Each number is 50 + 10 x the weight over its row's rms, rounded and kept within 0 to 99. Layers, rows and columns count from 0. The size before them is the row's rms in percent of the matrix's.

# layer 8 MLP down (transposed), 704x256, rms 0.068, rows 553-624, columns 32-63
106:47 47 29 52 63 47 61 54 38 56 56 47 43 52 56 48 39 71 60 55 79 59 54 47 35 51 48 61 47 38 57 50
101:64 55 43 45 61 37 57 50 44 53 42 48 42 50 61 60 58 39 61 47 60 73 39 45 69 52 61 46 59 53 66 47
098:54 52 53 44 61 45 43 50 49 53 54 49 46 55 31 38 62 45 45 55 43 46 50 48 46 37 65 45 31 51 34 49
091:60 43 42 47 56 51 44 47 64 51 73 51 34 42 35 51 48 42 49 49 55 49 44 45 36 36 70 63 47 34 39 68
105:62 57 47 61 44 51 37 45 43 69 39 49 69 56 45 45 57 57 62 39 41 30 41 54 64 60 41 48 44 44 53 59
100:50 52 37 47 38 53 62 62 52 53 41 48 57 32 52 61 43 75 34 54 53 42 52 42 46 43 41 57 74 55 56 53
098:48 57 61 37 40 46 36 54 51 50 52 41 29 61 54 37 52 63 60 38 43 37 44 45 53 47 40 56 50 47 61 59
094:50 50 58 47 54 47 61 37 44 62 47 53 55 53 27 38 47 64 51 47 30 42 45 66 64 63 60 52 74 40 47 45
094:52 60 37 46 49 54 37 56 59 44 49 64 54 58 66 46 38 54 71 56 55 56 46 51 67 45 56 49 47 53 43 54
107:45 56 54 68 45 41 47 42 37 35 42 53 50 63 62 38 55 40 51 60 48 43 44 61 25 46 67 53 46 61 52 46
102:67 45 49 45 63 58 32 50 42 56 49 52 62 49 55 31 40 33 47 57 59 42 47 46 56 37 53 53 56 41 50 47
101:33 43 59 33 44 74 55 44 58 51 49 41 31 58 40 67 65 49 56 45 51 52 50 44 67 41 65 46 71 37 45 61
100:44 59 52 58 54 52 54 47 57 39 44 59 56 56 47 61 49 49 53 51 41 37 50 55 44 45 40 63 57 61 50 52
091:26 52 51 47 40 66 51 53 42 53 48 56 51 74 56 41 48 47 45 52 62 48 54 56 45 49 59 46 60 53 48 53
110:64 49 58 39 63 61 43 58 53 49 66 45 45 36 41 50 50 47 54 58 47 52 62 64 34 70 39 69 45 63 62 45
105:66 45 59 64 45 53 47 56 49 44 52 67 44 39 39 45 55 34 61 42 48 67 51 46 50 44 41 31 49 36 52 51
094:53 42 41 55 34 47 64 50 64 68 44 53 64 49 43 56 49 33 66 50 29 57 53 44 54 54 41 57 34 34 42 41
099:52 57 55 47 48 41 55 55 48 51 43 66 56 50 52 47 42 56 32 59 57 55 45 45 39 61 65 61 58 63 54 39
099:71 45 40 30 54 41 56 34 39 54 43 42 62 58 40 59 58 52 47 36 45 59 64 58 44 70 39 64 59 50 43 46
103:53 55 50 61 48 57 55 63 59 43 40 46 65 55 45 57 77 44 60 56 68 61 45 47 63 46 75 39 65 27 43 57
095:48 39 51 51 24 39 54 50 28 52 53 59 45 40 61 27 71 55 58 50 56 67 44 72 57 53 54 56 60 47 56 43
101:50 57 55 39 64 51 54 43 42 47 59 44 42 45 48 46 46 49 33 35 61 52 54 50 41 56 60 61 69 49 45 53
099:63 78 35 40 50 45 51 62 70 37 38 46 42 45 47 76 54 52 41 57 62 50 44 55 23 35 31 47 50 57 47 64
100:48 55 49 65 60 60 58 58 39 46 41 37 62 53 40 44 39 31 68 59 47 36 53 51 53 44 45 44 42 58 62 41
098:37 47 58 64 63 61 51 60 40 50 55 57 41 54 40 53 49 54 49 42 56 51 53 42 52 33 56 49 43 60 45 38
104:61 42 40 63 64 48 49 56 51 58 49 62 35 47 29 57 53 56 59 44 58 51 44 26 56 53 47 45 53 48 34 36
096:37 45 53 66 59 41 35 64 50 58 68 55 46 56 46 53 51 40 58 46 54 51 55 35 41 50 51 54 34 55 50 49
097:49 43 62 44 43 38 51 44 44 43 46 33 48 61 42 60 39 45 69 47 41 64 53 56 58 52 51 46 40 45 32 68
100:49 43 63 53 38 36 35 53 45 46 59 37 50 46 52 34 35 53 53 66 56 54 53 53 60 43 45 54 43 52 52 52
099:69 32 50 37 43 57 33 59 66 74 59 49 46 49 49 41 60 55 39 49 39 46 58 38 49 48 52 37 51 56 57 53
099:59 56 46 37 46 36 61 58 48 52 35 38 54 45 33 53 58 58 45 50 50 51 76 51 62 51 59 46 31 52 51 54
099:53 50 49 68 43 58 54 39 49 46 54 55 61 42 47 32 40 47 45 48 57 82 53 52 43 46 35 43 41 35 55 38
103:35 73 54 56 56 54 55 46 46 63 53 52 62 46 33 45 48 32 47 59 49 37 55 48 64 60 51 43 43 30 62 47
098:51 53 57 67 53 56 57 36 53 40 35 62 43 45 57 46 43 57 68 41 51 48 58 52 71 44 32 60 65 37 53 41
094:57 68 46 55 66 75 67 68 52 27 54 53 52 43 59 45 47 49 54 47 44 51 46 54 64 46 54 45 49 33 41 56
099:65 63 55 45 48 53 57 53 54 54 50 66 45 58 38 57 57 78 40 48 60 57 31 43 53 53 42 47 39 57 71 49
101:38 39 58 58 38 43 69 63 45 52 50 35 51 49 56 48 53 35 54 65 33 42 56 44 56 62 58 41 60 34 59 37
096:41 54 59 55 49 38 40 46 49 53 64 36 55 48 60 47 40 32 56 40 54 40 52 48 61 36 50 54 41 33 57 39
102:47 47 51 66 57 72 42 58 64 53 44 62 49 52 45 59 34 41 68 58 43 46 62 37 65 50 44 54 62 34 45 53
091:31 53 57 46 52 43 47 45 37 44 39 49 40 55 52 58 48 43 49 52 69 49 61 50 41 50 50 51 56 67 49 41
104:34 42 61 51 76 50 46 46 55 48 54 35 46 64 55 46 47 53 45 53 51 51 69 58 57 59 50 44 43 46 42 43
105:61 57 55 60 50 65 43 45 50 67 66 64 61 45 50 64 60 58 52 46 54 58 35 46 59 47 39 41 52 30 69 55
104:49 31 37 56 44 51 35 43 69 34 49 48 60 38 43 58 39 57 54 52 51 53 45 40 47 43 51 52 61 57 62 49
101:42 52 41 51 46 56 55 56 38 47 63 40 67 37 65 52 56 28 54 59 48 40 46 57 48 45 70 61 42 38 69 43
102:53 47 35 62 56 48 32 64 51 41 49 17 43 51 45 42 60 46 65 68 47 38 53 41 62 48 50 48 66 54 47 53
105:44 67 44 40 48 15 76 34 58 64 31 62 36 55 45 43 59 47 49 33 56 44 65 55 52 47 46 56 56 55 37 54
104:53 59 59 55 38 47 55 42 59 48 43 68 38 49 56 42 52 62 50 43 50 35 51 57 45 39 58 63 33 38 56 36
097:50 47 52 72 34 57 47 53 51 61 50 51 30 54 45 46 58 63 45 47 51 35 48 54 47 34 53 47 56 51 41 34
111:49 43 51 61 52 59 65 57 48 54 42 46 60 49 47 56 25 45 44 53 77 49 63 43 51 50 44 57 68 50 60 35
100:48 60 47 65 42 43 47 50 54 50 37 36 54 58 61 66 60 52 30 41 30 56 56 40 43 60 22 61 33 51 63 42
101:57 58 39 38 40 66 53 47 52 66 44 60 52 34 53 60 49 60 72 44 56 55 52 67 55 62 44 45 46 46 45 45
089:65 42 54 63 54 50 45 52 58 45 55 58 63 44 45 48 34 47 68 55 57 49 61 53 37 68 28 49 40 54 61 43
095:47 40 30 66 35 50 30 58 45 44 47 39 50 54 43 56 50 48 56 41 51 42 61 37 52 48 41 51 58 73 56 21
100:72 39 48 61 54 55 54 49 52 48 50 54 62 33 66 47 49 50 51 44 34 51 56 44 41 44 39 24 40 46 42 61
103:54 46 32 44 56 63 30 53 55 52 34 53 45 45 54 52 55 40 48 39 41 42 38 44 63 45 54 46 65 49 37 55
101:48 62 38 75 50 39 42 60 38 34 51 56 42 64 33 43 32 44 53 51 44 52 49 55 58 26 62 64 49 48 44 56
097:50 43 52 57 56 34 48 57 53 38 43 53 48 44 54 52 66 42 43 43 36 35 45 53 56 53 54 46 42 28 46 54
103:58 49 39 49 65 72 38 56 66 33 36 47 59 55 57 43 60 39 49 54 51 35 51 50 43 45 71 57 67 53 35 51
100:50 40 54 53 64 46 36 54 58 42 41 54 52 33 55 47 44 62 66 43 49 69 46 41 68 37 46 73 64 42 49 49
101:37 73 58 35 48 63 42 48 55 50 52 53 31 61 54 45 68 52 42 54 46 30 49 46 42 43 68 49 40 42 43 52
095:46 49 48 60 56 31 56 56 41 44 37 48 46 44 48 49 65 57 29 34 40 54 56 47 41 40 49 52 47 52 49 59
094:44 68 49 35 37 77 47 42 63 63 47 45 39 54 53 37 39 39 51 45 46 59 60 45 49 47 58 38 39 53 54 46
088:48 58 43 50 37 38 41 48 47 54 56 47 46 29 43 42 48 48 42 51 33 45 44 54 48 61 48 56 48 44 35 46
102:26 49 65 48 45 39 56 45 31 50 44 64 33 53 47 67 60 64 43 38 77 38 43 55 60 51 52 41 47 46 42 46
101:58 52 30 56 51 40 45 37 48 52 55 38 32 46 57 55 56 53 49 57 41 46 28 42 49 55 44 54 49 49 58 56
106:58 30 67 62 52 60 53 48 54 48 58 57 56 49 50 59 42 44 58 62 59 51 60 47 50 51 43 49 60 61 61 53
096:33 41 74 53 49 58 47 41 44 56 67 48 45 44 63 52 49 52 61 35 50 53 61 53 67 52 58 50 64 53 44 67
101:46 52 49 55 43 41 40 47 61 41 38 51 52 64 45 47 51 54 46 63 63 69 47 57 58 34 51 45 59 54 56 56
104:54 54 44 78 48 54 47 50 52 47 44 59 47 67 41 48 59 37 37 33 53 52 53 66 50 49 39 62 42 54 65 35
087:45 60 54 30 57 37 51 54 63 47 40 62 55 62 50 58 44 42 52 36 49 47 38 52 56 36 53 44 36 54 47 53
106:44 55 51 60 36 65 53 36 55 35 40 37 34 57 64 65 69 48 34 42 44 34 66 56 49 64 57 64 45 63 60 46
103:66 38 40 43 58 34 53 46 50 57 34 48 56 51 59 60 74 47 55 50 41 37 59 35 64 68 36 51 55 50 61 61
# layer 8 MLP gate, 704x256, rms 0.0513, rows 554-624, columns 32-63
103:44 66 55 48 43 42 59 51 56 42 64 73 58 41 44 52 42 64 71 48 49 57 48 61 49 41 52 60 41 58 64 59
095:44 41 69 49 48 33 41 49 32 41 50 55 54 49 32 36 46 56 62 57 57 59 61 52 49 55 73 51 67 55 28 49
093:43 63 64 50 55 23 60 34 50 64 58 52 33 54 50 42 50 23 60 60 61 48 38 57 52 35 44 44 71 41 38 53
102:75 53 59 45 49 53 48 42 70 48 40 54 53 56 46 59 46 65 44 40 55 39 36 35 58 27 34 40 48 41 71 48
101:54 53 51 51 37 38 52 41 55 36 35 52 50 45 56 45 45 48 55 47 68 25 44 52 55 63 61 39 60 38 54 54
096:58 55 63 53 52 51 63 32 70 33 50 72 43 38 40 40 50 55 51 50 50 48 47 56 52 43 60 49 75 50 50 51
100:61 53 60 61 60 55 40 47 50 44 45 27 43 36 43 59 58 57 57 51 40 58 48 64 36 41 36 55 39 53 39 47
095:54 46 60 56 50 54 50 32 45 47 60 40 44 33 57 50 51 47 50 51 22 48 59 46 50 61 76 53 62 56 63 41
106:54 57 33 38 46 49 45 53 61 35 55 44 48 53 52 70 65 50 48 52 43 51 50 51 50 59 51 52 38 49 60 51
101:46 65 56 51 52 54 55 59 42 37 62 39 32 58 58 55 47 41 40 47 41 49 65 48 34 66 38 41 46 61 47 48
098:55 68 56 45 55 45 56 51 35 52 48 31 47 42 47 54 35 55 42 54 46 43 48 49 33 56 50 38 48 47 53 32
105:50 57 51 38 38 56 42 60 33 60 66 36 47 51 71 56 53 38 52 51 42 45 63 54 54 74 63 29 40 61 64 41
097:45 49 48 33 49 45 51 54 56 49 34 73 52 46 64 55 42 50 38 43 36 55 48 57 50 54 46 71 54 58 49 68
104:68 77 56 37 55 44 50 59 72 43 39 39 63 41 47 45 67 47 49 47 29 66 53 43 41 66 64 52 54 58 71 56
107:52 53 60 46 36 41 66 39 49 51 61 59 25 47 42 54 48 52 52 64 59 26 40 52 50 44 73 44 38 62 57 63
098:53 78 31 62 37 45 67 62 51 49 34 46 45 52 35 69 57 30 43 54 38 46 39 43 51 44 64 42 50 55 48 47
099:50 49 47 42 58 55 40 54 58 58 46 50 62 56 56 64 52 39 48 42 36 53 41 51 53 46 60 23 39 51 44 62
103:50 57 46 62 46 66 38 60 55 49 69 42 52 38 56 50 37 62 53 56 54 45 50 53 51 50 52 41 46 56 61 46
096:41 60 58 74 57 45 47 35 52 46 35 48 38 54 56 80 68 60 45 71 62 53 56 58 38 71 53 67 45 65 67 37
097:44 49 48 46 47 54 54 56 56 38 35 32 46 55 59 46 60 47 69 44 34 54 54 40 53 31 58 37 35 63 43 47
098:53 64 58 57 46 36 78 51 45 40 58 60 55 58 35 62 54 42 39 40 28 57 37 59 39 44 51 42 53 60 50 49
109:48 40 74 61 54 32 44 47 53 36 64 46 56 54 55 57 68 57 48 54 36 57 44 57 44 24 67 37 45 51 48 63
099:48 51 48 64 44 58 69 47 41 61 45 69 37 50 48 58 30 60 35 52 57 38 53 47 35 39 37 63 60 55 52 57
105:48 59 63 44 49 55 76 42 60 53 54 41 56 40 50 41 42 67 47 40 48 47 61 29 62 40 54 38 27 52 43 52
102:31 56 52 50 55 15 49 47 47 35 39 52 58 36 47 42 62 68 40 74 42 44 58 64 30 61 58 36 40 60 46 57
099:50 51 37 51 47 59 60 45 24 54 38 50 42 62 37 44 51 65 28 55 35 48 44 47 36 49 49 57 47 53 44 63
095:42 49 45 50 53 60 71 56 57 47 59 57 44 65 41 49 78 41 27 22 44 66 56 68 41 55 39 60 47 29 53 26
102:64 58 46 63 73 68 50 47 55 48 40 53 50 51 54 53 35 45 70 41 40 36 59 46 55 46 55 39 62 49 49 50
101:59 41 53 59 41 71 49 50 55 67 48 30 60 40 39 58 68 63 47 49 47 57 51 44 42 51 53 40 50 64 47 69
097:44 62 46 56 55 47 47 41 66 63 69 56 40 28 56 41 31 41 54 38 51 36 49 32 38 47 35 30 45 46 49 43
097:46 54 53 42 58 40 44 36 43 51 51 40 36 44 54 52 46 43 50 51 45 30 58 51 48 56 32 49 45 36 46 55
098:46 54 49 41 75 49 31 45 65 55 53 46 52 54 64 44 49 21 38 57 54 70 52 41 48 55 33 52 42 52 63 47
096:54 51 54 41 33 39 51 57 48 52 47 26 44 51 58 57 47 40 61 57 63 59 40 48 64 43 33 49 61 74 31 33
097:44 42 37 59 33 49 42 45 51 35 48 58 45 67 50 49 57 40 63 60 46 44 48 50 50 46 38 44 65 42 60 50
101:66 47 48 60 63 52 54 57 41 46 61 72 30 53 57 53 60 73 32 45 44 30 60 49 57 40 70 54 38 35 52 53
102:55 45 55 50 45 71 40 63 54 48 58 54 50 56 39 45 49 67 45 48 57 35 55 48 44 52 47 55 54 42 50 57
094:39 47 61 48 36 53 42 44 34 57 42 30 60 45 58 40 42 56 74 37 40 44 39 32 40 36 63 31 40 69 36 49
102:58 66 59 50 48 27 60 49 60 43 44 35 50 47 51 51 51 73 46 48 45 58 54 55 48 48 55 36 31 57 47 59
101:46 60 58 44 64 48 65 49 44 41 42 50 36 47 40 68 64 53 50 40 41 56 51 63 59 56 69 62 42 81 57 69
095:32 30 62 45 52 57 54 28 51 52 40 31 55 70 68 41 59 49 38 73 63 42 61 51 68 56 63 63 48 42 43 63
103:35 47 48 67 46 57 41 47 59 44 38 55 71 42 51 40 45 69 34 56 60 59 57 49 60 39 47 32 48 52 61 41
102:48 49 48 53 47 64 50 40 54 56 38 56 57 32 49 40 48 55 57 45 36 53 45 50 45 43 54 58 67 38 59 37
100:60 56 67 56 48 54 28 43 56 44 53 56 39 40 37 67 50 61 62 62 44 40 65 36 52 57 44 51 39 51 53 56
098:60 42 59 70 52 59 55 55 62 38 59 65 49 52 35 58 61 58 49 45 50 52 41 47 61 50 39 52 45 62 58 46
102:57 56 46 43 62 48 60 48 42 59 54 62 43 48 39 56 52 38 44 59 39 43 55 41 44 53 47 43 50 65 49 61
098:47 41 53 26 59 51 44 65 36 53 53 42 69 42 37 56 61 56 70 47 38 32 42 49 55 62 64 48 52 42 51 45
096:49 55 62 45 51 35 54 39 36 55 52 47 42 52 44 51 48 37 42 59 37 41 37 77 55 52 51 61 55 57 41 52
105:66 32 58 49 43 46 50 39 58 28 50 58 62 52 63 78 57 42 52 63 45 45 46 50 50 49 53 57 47 74 43 47
101:47 53 45 66 44 32 67 49 45 47 59 55 37 65 39 70 66 52 58 47 46 61 57 41 26 61 37 48 41 55 42 49
098:28 42 64 61 51 70 53 58 69 49 41 41 50 45 49 57 49 52 44 41 70 60 58 58 56 56 46 47 49 47 37 43
092:70 48 49 55 49 47 54 39 41 45 49 43 55 50 38 45 61 61 31 49 43 40 53 43 49 64 59 36 57 42 39 53
098:36 44 53 51 19 60 64 46 40 52 43 57 54 58 45 43 43 64 36 48 72 62 54 57 48 48 52 65 43 68 69 43
102:48 34 52 33 52 32 53 46 40 48 57 53 55 35 55 45 51 44 38 44 52 54 58 60 47 53 52 51 49 44 36 49
099:54 48 64 64 45 37 39 65 56 33 60 58 45 42 59 46 59 51 70 35 65 45 41 45 35 44 53 41 50 55 54 67
099:65 65 67 51 50 61 42 41 48 46 26 55 56 56 54 62 79 51 61 54 37 37 61 39 48 47 67 30 46 48 36 64
096:31 68 41 48 36 58 55 52 33 63 50 51 52 50 55 57 54 38 46 40 57 49 67 41 48 39 42 57 61 81 48 56
106:56 30 63 26 46 54 53 53 37 46 56 49 41 60 57 82 39 56 67 38 54 44 43 66 43 43 46 42 41 38 53 43
105:47 46 48 47 50 44 43 52 42 50 57 44 37 40 49 41 55 76 57 31 61 63 50 49 29 56 51 45 32 60 43 62
101:37 39 52 52 45 49 54 52 50 50 48 46 31 45 59 62 51 63 32 59 38 48 55 40 28 65 66 47 47 50 50 30
101:50 56 43 42 54 63 60 33 56 51 50 52 44 52 42 66 45 69 46 53 45 25 53 62 43 63 61 43 66 58 51 54
101:39 50 50 42 38 44 51 51 54 52 55 51 66 38 50 73 49 49 63 45 52 44 50 45 57 48 67 48 41 44 65 53
085:54 41 51 51 45 47 38 40 62 49 38 59 48 49 36 66 49 47 66 45 50 45 71 18 56 51 55 43 64 52 54 50
105:44 37 49 50 45 73 51 42 35 62 57 41 54 60 41 65 45 57 67 48 43 54 59 41 46 51 47 33 52 44 57 44
102:50 57 65 64 64 40 38 52 61 53 49 52 47 71 39 36 42 53 51 42 43 32 54 42 57 47 52 38 59 43 56 46
099:51 63 55 43 52 41 68 51 61 49 75 47 46 46 58 45 39 60 45 38 50 51 53 38 61 57 63 64 38 46 63 48
093:47 49 55 68 67 56 43 48 59 35 55 48 71 24 65 49 53 46 43 32 59 44 57 54 58 42 42 65 52 53 36 47
099:46 48 51 34 50 37 48 42 64 39 55 55 41 54 50 42 58 50 44 59 52 48 62 36 36 53 63 40 48 46 45 68
105:42 63 47 25 39 73 62 41 63 47 62 48 52 50 51 66 43 49 44 53 55 38 54 62 32 44 51 26 30 54 60 48
096:64 55 40 41 50 50 69 66 64 57 38 55 43 50 72 50 47 47 35 55 49 39 49 57 42 42 44 50 56 50 45 48
098:45 52 65 45 54 53 39 47 49 35 28 71 42 54 52 45 45 43 61 45 53 64 43 41 43 61 59 50 42 64 46 50
103:46 66 42 58 64 34 25 51 46 45 39 37 58 66 61 50 70 59 41 49 32 51 50 48 45 41 49 72 56 44 70 48
# layer 8 MLP up, 704x256, rms 0.0504, rows 554-624, columns 32-63
098:43 45 55 35 36 47 43 45 53 49 51 65 50 47 52 55 42 69 34 49 41 54 66 82 37 55 50 39 46 60 37 41
097:68 35 53 51 51 51 59 40 56 49 57 49 38 59 51 67 63 35 49 50 60 31 50 74 47 43 52 66 54 50 56 37
093:38 54 41 50 52 52 70 42 37 41 58 44 52 79 67 69 55 54 47 54 63 44 61 44 56 52 43 50 66 52 57 36
102:50 30 60 45 56 71 41 48 41 43 37 50 31 50 56 50 59 58 64 45 40 42 51 47 46 52 57 55 33 50 56 59
098:55 42 52 65 41 57 36 51 29 49 59 63 42 29 48 48 56 67 67 56 56 52 55 55 38 36 48 50 35 31 52 52
101:44 66 55 40 50 51 44 57 43 57 68 33 47 71 59 58 59 42 51 68 57 58 52 41 46 37 27 51 40 66 63 49
095:58 42 53 41 43 51 53 58 47 56 52 32 44 63 45 48 58 61 57 52 45 40 54 61 69 52 51 41 59 37 52 43
098:43 56 45 54 29 40 55 54 54 48 68 44 57 42 44 60 55 29 48 41 27 60 54 57 56 58 65 66 63 44 49 26
105:50 65 59 71 34 34 31 34 51 40 49 52 37 60 54 38 33 50 45 57 57 44 38 56 30 54 49 65 45 52 59 44
099:50 35 57 56 60 43 32 78 42 58 49 53 48 52 55 61 43 32 38 50 48 52 49 39 58 36 39 27 52 38 36 62
099:34 56 34 50 62 43 62 31 35 58 54 46 53 33 61 56 59 51 50 52 55 51 42 54 60 61 46 21 52 46 39 48
098:40 41 52 32 39 50 39 61 42 43 53 59 46 58 59 54 36 50 38 61 66 36 41 58 53 29 35 61 58 46 62 40
093:60 43 23 58 64 50 27 41 58 52 36 40 51 59 54 56 29 61 42 49 45 56 55 45 40 63 48 57 41 50 44 50
104:32 38 51 75 27 49 54 51 52 60 27 56 46 60 47 52 50 40 53 44 53 53 49 52 53 39 62 53 30 40 48 58
106:55 55 59 34 54 54 63 58 52 64 41 55 44 48 29 47 67 48 47 37 56 61 52 35 57 55 30 42 37 53 57 61
101:54 63 48 58 33 44 42 48 53 58 51 62 61 47 47 49 49 46 61 50 43 50 42 26 54 55 34 52 35 49 50 58
098:44 42 41 39 55 39 64 49 54 51 60 44 65 42 45 32 47 55 53 41 58 41 30 47 53 53 80 45 47 42 36 41
105:44 67 40 55 56 57 43 49 31 62 61 30 71 56 61 31 41 62 37 40 28 48 55 45 47 61 41 59 62 55 53 49
102:54 51 54 62 68 73 53 60 45 49 57 59 52 46 52 50 57 46 53 51 51 60 33 45 49 51 56 52 54 36 43 62
092:54 41 52 57 31 57 54 60 32 50 37 39 44 42 56 40 60 49 73 23 58 66 59 59 58 32 46 56 38 44 52 41
100:73 56 60 36 45 49 61 47 46 52 43 35 52 53 45 47 62 61 39 36 47 61 47 40 36 56 43 48 60 56 58 58
108:58 65 36 48 49 65 49 58 54 46 57 33 52 35 43 53 65 45 45 56 57 36 58 48 53 61 41 42 37 42 31 62
097:48 57 35 45 41 42 55 46 58 62 38 52 50 40 45 43 66 66 55 65 53 54 55 38 51 50 46 60 59 41 44 67
103:37 51 56 37 55 59 40 45 51 53 58 35 60 45 41 39 54 58 66 43 59 58 60 42 65 48 46 37 35 39 29 47
105:56 56 41 45 58 62 53 57 50 55 54 63 53 58 54 41 41 36 37 56 33 43 67 44 68 68 76 57 44 38 60 42
096:54 44 45 78 56 66 63 55 44 56 50 51 60 54 58 53 49 51 50 50 57 69 41 43 47 58 62 49 46 54 50 57
094:50 63 53 46 70 59 71 37 63 55 73 60 55 33 60 35 30 41 34 56 36 38 54 57 54 52 59 47 58 54 49 67
097:59 58 61 23 44 38 40 47 59 37 59 38 59 48 48 52 48 36 63 49 26 51 51 65 53 51 59 52 46 22 54 61
099:57 64 70 45 47 62 44 53 41 49 54 50 56 57 47 42 39 50 59 50 58 53 36 56 57 50 31 40 41 51 56 56
096:34 53 59 59 56 64 56 51 60 38 58 61 59 50 46 61 44 37 63 57 43 55 41 41 55 43 51 36 54 52 49 49
098:36 54 41 41 49 57 51 59 57 56 50 52 59 57 69 37 47 51 47 32 40 45 44 40 67 53 39 53 44 42 39 52
099:42 48 61 42 43 49 58 61 59 51 69 52 36 59 62 47 46 75 50 53 50 42 52 55 35 56 49 51 36 62 55 55
096:35 67 37 32 65 60 57 51 58 47 39 35 51 58 30 49 56 50 44 68 55 53 47 55 44 68 49 38 46 64 47 50
099:47 67 58 45 58 66 62 58 53 53 74 51 54 48 61 68 51 46 51 36 34 33 42 52 43 50 56 47 41 39 48 66
098:35 52 44 34 78 63 55 58 44 55 53 45 44 48 46 56 66 41 58 52 61 59 50 57 66 63 54 38 54 45 57 50
101:40 39 55 41 41 48 54 47 38 52 62 43 48 43 52 44 45 60 43 73 40 39 58 32 47 49 54 61 53 39 37 46
092:51 58 43 54 44 48 64 41 66 35 43 66 39 54 31 50 67 44 51 52 41 57 66 49 38 47 69 33 54 62 50 44
104:52 54 36 73 46 58 52 42 60 44 49 54 54 44 74 54 56 50 58 34 40 66 35 32 66 54 46 40 45 45 55 82
098:55 37 41 29 42 53 37 47 41 39 42 51 39 55 60 49 46 34 69 57 61 50 43 21 48 27 40 61 51 56 29 40
100:53 48 51 69 49 63 59 47 62 51 25 43 41 35 46 65 55 63 58 52 46 54 45 39 51 30 54 44 48 56 54 54
105:78 49 61 50 47 62 44 44 62 43 43 65 44 57 46 51 52 55 48 44 62 45 74 31 42 64 50 58 52 69 47 42
102:40 56 58 42 32 49 51 47 55 43 36 53 45 61 33 44 57 38 33 62 42 75 58 60 61 44 44 48 67 48 47 48
103:76 33 57 52 51 43 44 37 54 41 53 62 26 39 41 62 45 48 56 44 41 47 50 53 53 47 64 51 57 56 56 55
102:51 42 47 63 53 54 61 47 51 43 47 41 56 45 50 44 44 43 44 62 51 56 49 49 59 41 45 48 60 37 64 34
105:72 47 54 67 57 48 62 66 64 51 46 42 45 34 65 31 49 55 52 46 49 51 51 38 38 33 57 54 48 45 41 61
107:52 54 70 37 48 37 48 43 38 38 48 40 51 44 54 36 48 46 54 57 49 55 62 70 64 51 54 36 50 27 55 49
101:64 62 42 47 43 48 45 38 51 53 46 49 66 61 53 54 54 42 51 45 65 73 33 50 70 31 39 47 34 43 51 50
108:37 34 59 38 55 49 42 64 55 46 32 47 39 63 65 57 54 69 52 52 45 67 58 44 28 46 48 39 65 56 40 39
102:58 64 59 55 43 44 44 34 50 44 38 60 42 57 34 55 46 51 50 45 31 36 46 55 68 67 54 47 50 62 56 33
099:46 65 57 50 48 56 47 39 51 67 30 47 46 56 40 70 66 59 56 45 47 40 54 65 58 47 49 42 69 52 61 51
095:70 61 43 57 44 39 55 30 49 35 39 44 62 57 45 53 47 53 48 43 56 40 50 50 41 54 42 53 58 46 42 45
096:60 54 45 53 47 41 56 43 48 49 53 51 42 63 55 60 42 53 43 47 41 44 57 64 70 61 51 32 33 44 31 60
100:40 26 37 69 53 44 68 47 45 41 67 54 58 46 63 63 39 61 44 60 50 46 54 48 57 52 42 59 42 40 58 40
102:48 35 61 45 51 39 42 57 69 46 56 65 38 45 52 58 54 30 36 38 43 42 59 52 65 55 40 40 68 50 43 51
100:36 60 51 40 41 67 56 52 38 50 46 53 34 57 51 46 48 43 53 59 40 51 57 55 58 43 51 57 54 44 54 61
097:37 52 52 45 47 42 51 75 62 54 37 47 55 38 60 45 50 52 39 53 55 57 48 45 52 52 34 60 50 47 46 52
100:48 50 52 36 64 50 36 36 56 59 66 35 66 56 67 27 55 45 48 58 61 53 54 54 59 59 46 64 31 37 54 47
098:53 43 48 55 45 43 43 37 41 39 39 48 56 43 57 46 48 70 49 44 63 40 55 41 59 53 48 62 55 56 49 64
102:44 38 62 58 68 35 55 49 45 56 45 53 61 49 56 58 52 67 55 48 45 38 32 62 59 34 33 45 50 36 40 43
099:50 53 46 53 57 35 47 41 60 37 46 59 35 62 48 42 71 46 49 46 63 53 61 36 49 53 43 38 26 46 38 54
101:46 75 50 42 35 59 53 59 46 63 56 55 55 38 54 44 59 55 48 37 57 70 40 49 55 52 61 44 41 52 59 58
097:59 52 36 53 27 47 35 43 54 65 56 61 50 48 35 52 55 55 46 44 48 60 61 35 49 63 45 55 51 55 42 64
101:50 51 51 45 46 52 37 44 59 39 53 57 30 40 61 33 62 55 46 34 65 52 39 42 54 44 53 59 39 43 46 64
099:31 42 48 54 56 46 37 59 48 44 30 52 54 48 40 44 35 50 54 55 48 54 40 65 67 50 53 61 54 26 58 36
101:42 33 41 54 59 57 55 62 50 60 63 54 58 55 51 52 42 53 72 56 35 63 39 53 49 46 31 40 54 65 62 53
093:63 57 43 51 25 49 43 38 41 37 49 69 54 51 49 57 60 44 52 42 42 47 43 40 57 36 36 34 29 67 51 54
101:71 49 54 38 56 66 50 51 52 47 51 37 40 70 49 45 43 48 46 57 52 53 40 44 60 39 49 34 57 64 53 60
106:55 43 37 43 52 61 51 54 34 50 45 68 47 75 40 46 47 38 52 63 68 59 46 54 44 62 44 53 43 44 51 60
095:43 56 60 36 61 64 60 45 45 60 35 59 48 62 59 62 50 54 36 66 40 28 59 67 46 42 63 58 54 67 28 62
104:56 47 40 57 43 48 47 39 32 47 49 44 40 55 64 65 60 65 58 56 54 41 47 44 63 50 58 43 35 52 65 52
100:57 55 62 60 54 38 30 46 58 47 32 50 52 42 22 46 57 59 60 54 47 45 50 55 41 65 43 53 51 50 45 49